Each number is 128 + 32 x the weight over its row's rms, rounded and kept within 0 to 255. Layers, rows and columns count from 0. Numbers have three digits each. The size before them is the row's rms in percent of the matrix's.

# layer 9 MLP up, 704x256, rms 0.0943, rows 619-669, columns 0-127
101:155103112125137110089124114116145120124108091142137185121123194163103086148132060120121119171179091190140161147141111117100175146184174093134101134047160196160102126095157106092125121077162214155148116100130091149146122154087105131109097154105192135072133168121104123076098135154182093132143125101181076121062115121098175147130072051134151140139099150095095212215103113137141126091132
092:135091116064100130084113149136112194100160142163135145138089116163143110155130119096103120071168182134118117138160082170083163168161098134117143129153144166071127067130145121093131187117142141152122117106143125138166127144113124081082131075123200111122103097153131148122119085101104077126159153095174175158115119122157121132121171157150124146153120100113199143187143130121147116154109
104:141159146199136173159169183155130142122198135108133129152143100074123096124084124161120136098107109096155114097140139154110113184114121125153091114090126148175100137068060128186139046124130096100095167140124185115099083106055116140119038101156153153041147162143125180129069140125113112135179135113102159093173144107117133110097089111145159143168185143149113140135160101111077195175097
103:143127126124147090141097065119126132081065083064151087140099135086117118076088128091173118163204073170133157106174093100162090115140144180076106155108107138171108076140174112140174117113080062154121119080122082130144122115073095144121109120077094128149135081193123119120156175197118159141132171095101140121118180178099165096123170118081064154139077171138084106132168158141142196161114
098:115135125074122077123181098148110117139103128129181126123181156125155107156198129143149089146154165122097142114145133162171118160139108143058161131182117070120071086123058128113072184080117130122057150128017117168152130167156094129145111159156091131129173162150098137159158101069094164163141094110130142096089169156149115192125143132111138108108136133140110111073166162122098124161055
103:103142126176094147110130167040145164100176093105159112187159106143116163191118119180114153164120119185098160089096162129114092073183083124163141138082086126025177142145142156134134099151084118059111100142172141069119170143176157118134086092148113113126098115165127103120092108106117135147161128122101137170119130082156143123128184142114156099153092105120144131175148144199182103131167
107:101118058128145160095184190117171167086110096150203229164125120189129121123121089140142153108118126156121145109107197154145172100090141120097123116171074139139120105107131122104111156131100120159140083103130124120141118141167132103200160132123083111172153124130098124113131027119102114120169065155161188185198135110148139103167111139144202164125071103112197095143148100077126077145079
098:196121153074136138116112137096143161151150129141158094111189131127165167163117113198103108140110143122133148115086143131128149151181142164167048039059139140176119180054175119149159221063105162154154062108122105103063072194143168117141144138145107123159142148137156136123093104123090121120164103166091151124164104115145131105120124158123196149123135144121164111072131120184133143122163
102:097107158191188117099113127121132141132124126083092165150147132124133146196142107072122084145096173139138146122077094141159146198130133177112155067118081141156168230170151123139110117087137140142152130125120126119166116200081076098142161160119111140133179105136142153149146132152120164095059170207113118143084150156137085102096070142174128147133114110136158160113183147136145166149096
100:182116060095110114129177123139121075149146099091107163129115156190126172088105092152116114096182085161090103146141133132090136180118084100166076112164165147090118099135110145147141135115156134096138100103115132164080096127123091139145091159083130081087168111158174139157126114130135130122158033097082145222124135082170130155079128122167043129119125094119162111068106091123120137110129
095:112168115132179103167147096174117133198119172134095213164180154179134145149149214135050119113086073124175132173092173145068120096147108115087182058109150107181149138103146118122124107112029113139178141093146104156163128140154121101068133113140147140148153107138132164156216193142133161147145135142149116120147159116122095136134131113102070129102123136151187115131147133134151138076106
097:120188148109134139139100112101120140095115160116141126113080154107138031169127104133080101117112152151125133155134124162159101113097104149154074139118130082105127152142069168161140069132080130076138109139069102136120123146152159134094112090182150070154130138117092100137138123145121166112098129152140212072134136060108172131064185096095121195103103137154112113130085062137111132155122
100:142152132112095142205117144078039167085135133169150056078162127103118161118122113130150108133152075093130118126162066145132167103117186100158129152092138124105128154141124142153101062153078149138184148232159152165126129111137172168134091116144125094122145211121104140128141077069127119090139141101115179143133118074130140164109163196111181134128098143139112106175167166195157182126125
094:145065104105098124150201170133149102144103138105134084131093091189121141139120129022066163088106133127135105145143144155114123126113142137104151131082093166139106047205104161101118105169171181144159099112141152109131121102138123101094151106111117096180112054089122130128095126161149102107130146158139117120006084176180131185156086129065150126135122157115136105147116150155152113172137
104:131088130149114158119096133149090094108074115064167062163089076134130130140077147165096172060133114108143127082123147191101138105133117156182146140143099134156167078187116188102052160121109144110133072115159121098197145062094141133107089115173134092075120153103114152139111087112088080134155106072090133160134139121130079163101126178120157184084100106100100135120099106164192149169105
096:123175103157070093143083108094109127143129139108118140125111105093164170088118132138145099118184171115092135101142153132153122054129115063117168112086131125093144115172128153142097136122225110098081134137153115143122085135123111100153139083071089130105160142114122085086123085105129093131160171128142157107152088127098179180155103159159164172136156127119129124141099128148158112048143
096:187126135164068141113180079185070176100129138120095219154114091083123069148103109033191116170140170098127095132127139187135116156092109150151173167161111056132119187145093109149140103130101125093170158097131144123184174143144157100185114117096146097066135139108149121076126128121127077200133170151106115141136137095151162150094177139148147127137142163108099163151168081175128172105151
094:135160181131166127085219184115137121127110155089173168133112152118136096078152162126116138108082127126117133105147166191178132149146139183135139094078057164133155149074114133126092155152108123123176070139152134109123181003115161125134075130146137038155159142170143142107125096100129132105134099107113143127164133152095148122088137124190104106087122174119164056145132041116100117193098
107:099119092127109182057226125133101137130103111114157114137104145135148121146095136100122113111157103078088134071142101082131119193144140202148095099117070153162100156116114132172148142115105096135143119129113162080143121141128151110107165145131185110124113100096142102117168121184153157126163100096159091137132096127066203095141121105146074161093145108140167107187141169147114144152137
106:065116103147092071085125175112102137072102172189151131115133096166153131109116088153110127078128146098085046131152191152097121123185106115164112126093170110110095101126109144083113109088114105097075110140144146210141145112076085124118100159196121098119162203131112182152092094141178119126139117178171112129095093120088134156177133154139159115090086130131130114169138134050163110084142
093:130098108117117197099152165148170168118107028146087181128074121130147055169179110119126119105215218169071154153184116139214118125093128124115161120154166124151154173096125134145124109151101135114099117146156159154101148140134127163090072114096148146110182144148119157169075106152123121116184122135145092080175102123095123076098106096114154120090115108094125163102157145106150126158133
101:166146056124152096082096116140117166137180100139156138080123151123172118135159108132162115110082135070127159175165120144065073202145106098169198122153110122135099115080101146114149118151143153109108134176140130130119192133126127097074172155189140126080095137176128177124115132064134127074169067077097083125146176123174113087181147164143128163107123123110094152142136140125141195145105
104:143059159155106190164108162116111156067102121074101074136143100110157177161127139142172066158148086082145123090123153091116173100121140174226097099103079122131146172112121149122144079098090160117097133084103146104090157138132120117199122132129106136064115138155123169092091112128128160151152166108166095117086117096124165107127187093155129114116120182117086150127125131121090174175089
099:159092101126101100060089115112104160175182096083132111147143096077126128122095107092165123127134111110107180103137128109129078122122099141159129166097112089145140130121178134147102141168099133167143120075164105157123121190067133134129097106082167129153086143146135193090148138122170163180118091087155127108152182154117107081095140156155169151111152131146182143101111173070146172156142
096:119105149156153135088122112134116067121095142140116167073152159162120140099161102157169119092174102165131187150088132163142156131148081112155103111140093143110143068157125091141156159069128093128141110129135139146142106111141140112140091122155102062119151166159133153141155124060144106131132161140139107203198110123123085111124112114094157175150185083164174136172130104062139065157191
098:131095148175110078110120119128078160105155141137149096201126112197115130182147098181150148096128108122126104095115077145151074165099132146189105179139124112149153128101133112170086076097103133148119103166140195070170156139158133115061174131107139121167079116074140122161130123104136140136192114135102218142189127119127105131170137118117157147138112141157146176197101148101125186081120
097:079157099177132116118162098172167159139198136132117178059174141174116150089145198096137153132179092044149139103195129104099175073136147142195130213117124163145130129132166122087092128158088108156179148184071137167091115108182171126146117097079148130094126114151101129107104107074100189145097129101143068161153123116144166097117118100164123134189115134067090111104128099135145164137103
097:133091115147152115128156069124166094098145104148143103133142090091145203098149140106122148118167158106155115034098105147139101142130115135102133098089080110145106133134122125153135160176103106138168135131141145119117141152167127100158102173102120120145113138138103129026112105114147159050109128149149123178107205122175156159157171169109127140115155106100173174105122127167115177152123
099:145215159157134103148133099119113158089116153144077086084095142147128116114148129165109143126081084100044081163147109118131115157124143141104137187126100158135118107140152138146154150136102149170138153134104095161153104111125152136183133148147100180105117116126089109167099111100117107221117124134086062139078136119121163163160195120120065173118056152156173110127192153203169171107086
099:156123134109121090072112109117179151106124098118159130057128125121083130125102077118101151106139162075103128179010114130089153152120185105147119117163123088109170114152188150121171132144113138108110102151070153129155091014174089166182100165111105056144078169128133160204153092108103069155140083130112133150091197171106178118102122142121169103110124144097147125110136138128111074113089
106:078106121109103106108159137115141113110183133114198148158125155102149119100162127156214155146140088085142132149207183126178149118136088101121095113171064083149106107135142170104134100134163060161140150126142098141123096182112120181171112158117092154120150164114109112104131097064150091107050148127180117089108145084134140112128154132128124128103111115129111102136165098106163120158135
091:183126130185071128157114116095133137171106107159128098112105134181093173187159069108112143117112147033102096094129133084169136138151112113130147127090163130155085120149155125108140171186114101131111154101140132109166122123113134191045106072094144086114145200155102150110086108103143122165108143164093182151106118144161111143158141087075111150108157116125152152170172146149149175145135
104:161109154138171171052060133176151152154167151080104152117160142165131099172088091134134172165120115128121145073074143133105132164099092161103160182190099094125095160122085150148062119149142108091136075190139133118160174195145115115156074157166160148110089156158135125123098100131175118123112149140115111096115152140108099118250112099140161187111157107123096123071081074140132147196142
099:154129133120163138144096149086148148100096115109110122154111187128154124110140134134084185118148097113107147114102210110127114121106168108124141072162144134153183128127118119133126175191119163141092118109142114084071139081109143103148143114066154143156086135073134094171091153095074075124191087176100165175147136153109096117158124176126127059111105129124216121135099094106154187112061
105:208065121086188146136127103107117140092169156140143094087170113157093114161106160155166174168173182077103112226116108138105103097073108131149136111137095149125175095121066178143152162122171143132141102123162132104135167113199099132144133106147163093039170141127096104075120146090107103125129082111082152110096145103083174111114130089135096111138132120106170134115121127130179117150122
087:134128150082126106076097140116134073152171164110143119169109056143097154163138120090118094196124079100150126148156140065111159171158100053124133177112072113155075166147141141103134102125117155115142123102169147151043080079089119091130119129177119106159120128108091172159134165131148116111144171125092075166109159085072131120137097094148158123141106090157190111131118078104102101098126
092:140065120128148137144140161052097098103127082092157104155130156158066146211151101117089096137114102163152153151080130095112137139115161088153133116102103149155131166127151130097088168152125142101117133163087104168105129154091133097117121150182135132161095146063139120163132107124139142116105153183078161195144119110110087173129092142144145135138132092206139139123166179081088107135100
093:127161094076140064097134144173091128168106063126140091153138152116132154080140121191135165039087162139175156084099194099114118155159118149181091163084147143102097130143106077049148114185153112157109062150149117104108150155132125127087148186159119166137124172160112134111136090147159197149141130174096097140133163084151179111165119133108106111144088125137096143099122075067138166084123
099:134108130167163063105112115088138084145102102135144138116106111130147079142117117129106152181164135195183154124125112110164131090135132176136117118117078174134134112137136101149116086201099184157124178151142106086081239085102078173126133115144146112102135043136134145086147131056115175126156134141113123151126124152075116158073106153133136071106089113127119160128112129111148119081163
094:141159151113162124128153120110163147102135163106074199088181126112076174128099119107062126144099128189106114108107137078183087152147113132086116146130081128133066104183205088133153096093160108148083129097103078110079116156140143134156115139139114173136121201170091128117082185171165142175170156156178147102158095149140119160135129143084128122154187142108085179093194183086111103140105
101:132120114090066133152106171235131106146143173122158081120136128099093139090101146179120158141093070185129186089095143118124144136194143109160157135119148126211135147131107123079146104112168112106156093131155099112126168181145159129105103192155182137080157116135127088155135098101112110174141116146141153132170089112085092141130095173113099192079114136119147163055090140159133112104133
104:137086158090086088152123123111143138184129168098126167106069103145139100110095120112143064194114159181120165157120111129159178114152134177156207128101108147132079157072125098083074097151144129161126157190189129091147174131098126113138164158097103150114091156177160123125107152120191130046104116129133090133158160196165139200153193119106146117141180119103146178139116184142142114165097
104:112151188147128136186136145176110134156156100155092156162099112144132175174096098102190129112127103165167055150147117191112130111108155207126145189148135118059135133181092079099189184113084096121089077130096094157051096158150094181121133059173185105127094086104122121137169114101127085171152128123056133167135157147116159119110158093139101140125083113095136152125128148069115103133140
095:133141136164137152167108098127111085120061113162182137163156083124150125154107228149127163093124091143142104112087118099151128110153127153121119151165139051141197145121105133121087112166115154160104144092120134121140096134103127188120114134078131107101137146192167169096125102142169134154093182108081133106114097128093092065098136089190077137129138142130137129189101148181131240188152
108:092168100198125082082135153160185160071152154097130179190104057126083166144121149161135058138141120131097138148160085073126202194156164155111146104062123133034103111120139122161081137119090121156115180130085108141169124140189179120180161088166117109123091110151142122112121130148106184128122130136124149161173163151119078101099075163141135098130101148145175119124097084145147156167145
104:134154137098111047130170156151131181171145122146111168107128116143126141131124103108106081170089092188132138089107100100196099152111137138165132170111086124101128127102136110160149080162130131126077128120100126073139136255156141163176064106090079155087064116131134112253131127079186098101060122158146128158093126135073161101112140127131175180100138165141167153069137128143116150146150
099:096158145117117143143087156106067175112129156087165094172143123079094125122104129108117123163115164079130129086081121107150101117153140143108136110104125116106151109157146183144104129117033097167149157175050104128149143051167082132084117165088141090106131150119182066129135066124087062137149167166140116165151083113164113115153083124095122107140162152122165161105171172127199145097103
099:109111140118118109179119109138117134171093099188078111196170146099101139137157036123091070137135148111107133119141171089159097131129088122111083116107173152167147121143067128139125113116131155109164111151107111149103115127104126170097131158112123095150112152132135213135166136144166083088142048113054170085130117122091141113089170189147134111142180133121137092143150125178072132162118
106:117087122099110141120187069091153166135130135154134124179143134125111155082099127173118074141112179121138124133147169152137126178110119131093092151153056169123054153162092130183173112087072107131102153111099091163070111162106167075101112134112141141179083179151139143081095118126180155136016153116114176111150150139104136124160085154168137155204168126158126124170144109101100116172153
094:121107102070113073094095147139097136161088168150145160077110171122119096125078157100123130115151137177140162116114105137115119129117107134158202092142135088062136119121167109191049161146165109138164122130087117066154132175125138098092125125148149103085132101122038092122169125086132114145060113125205171108104147117159111092149110163142168084195123137164122161189124116159121132136154
105:151123151113100122118088104085154065079073137143153141089154124177092152130115158097119123097123106114111169131180117050137085117153151186109135124155162143137096182126146188138110148089165126142139065141116102172131142096166174171141119135131138184104123103077058112082167113114127100154164176160074103133148126117138162190116118116143155122092082084103110161128143094125140153128121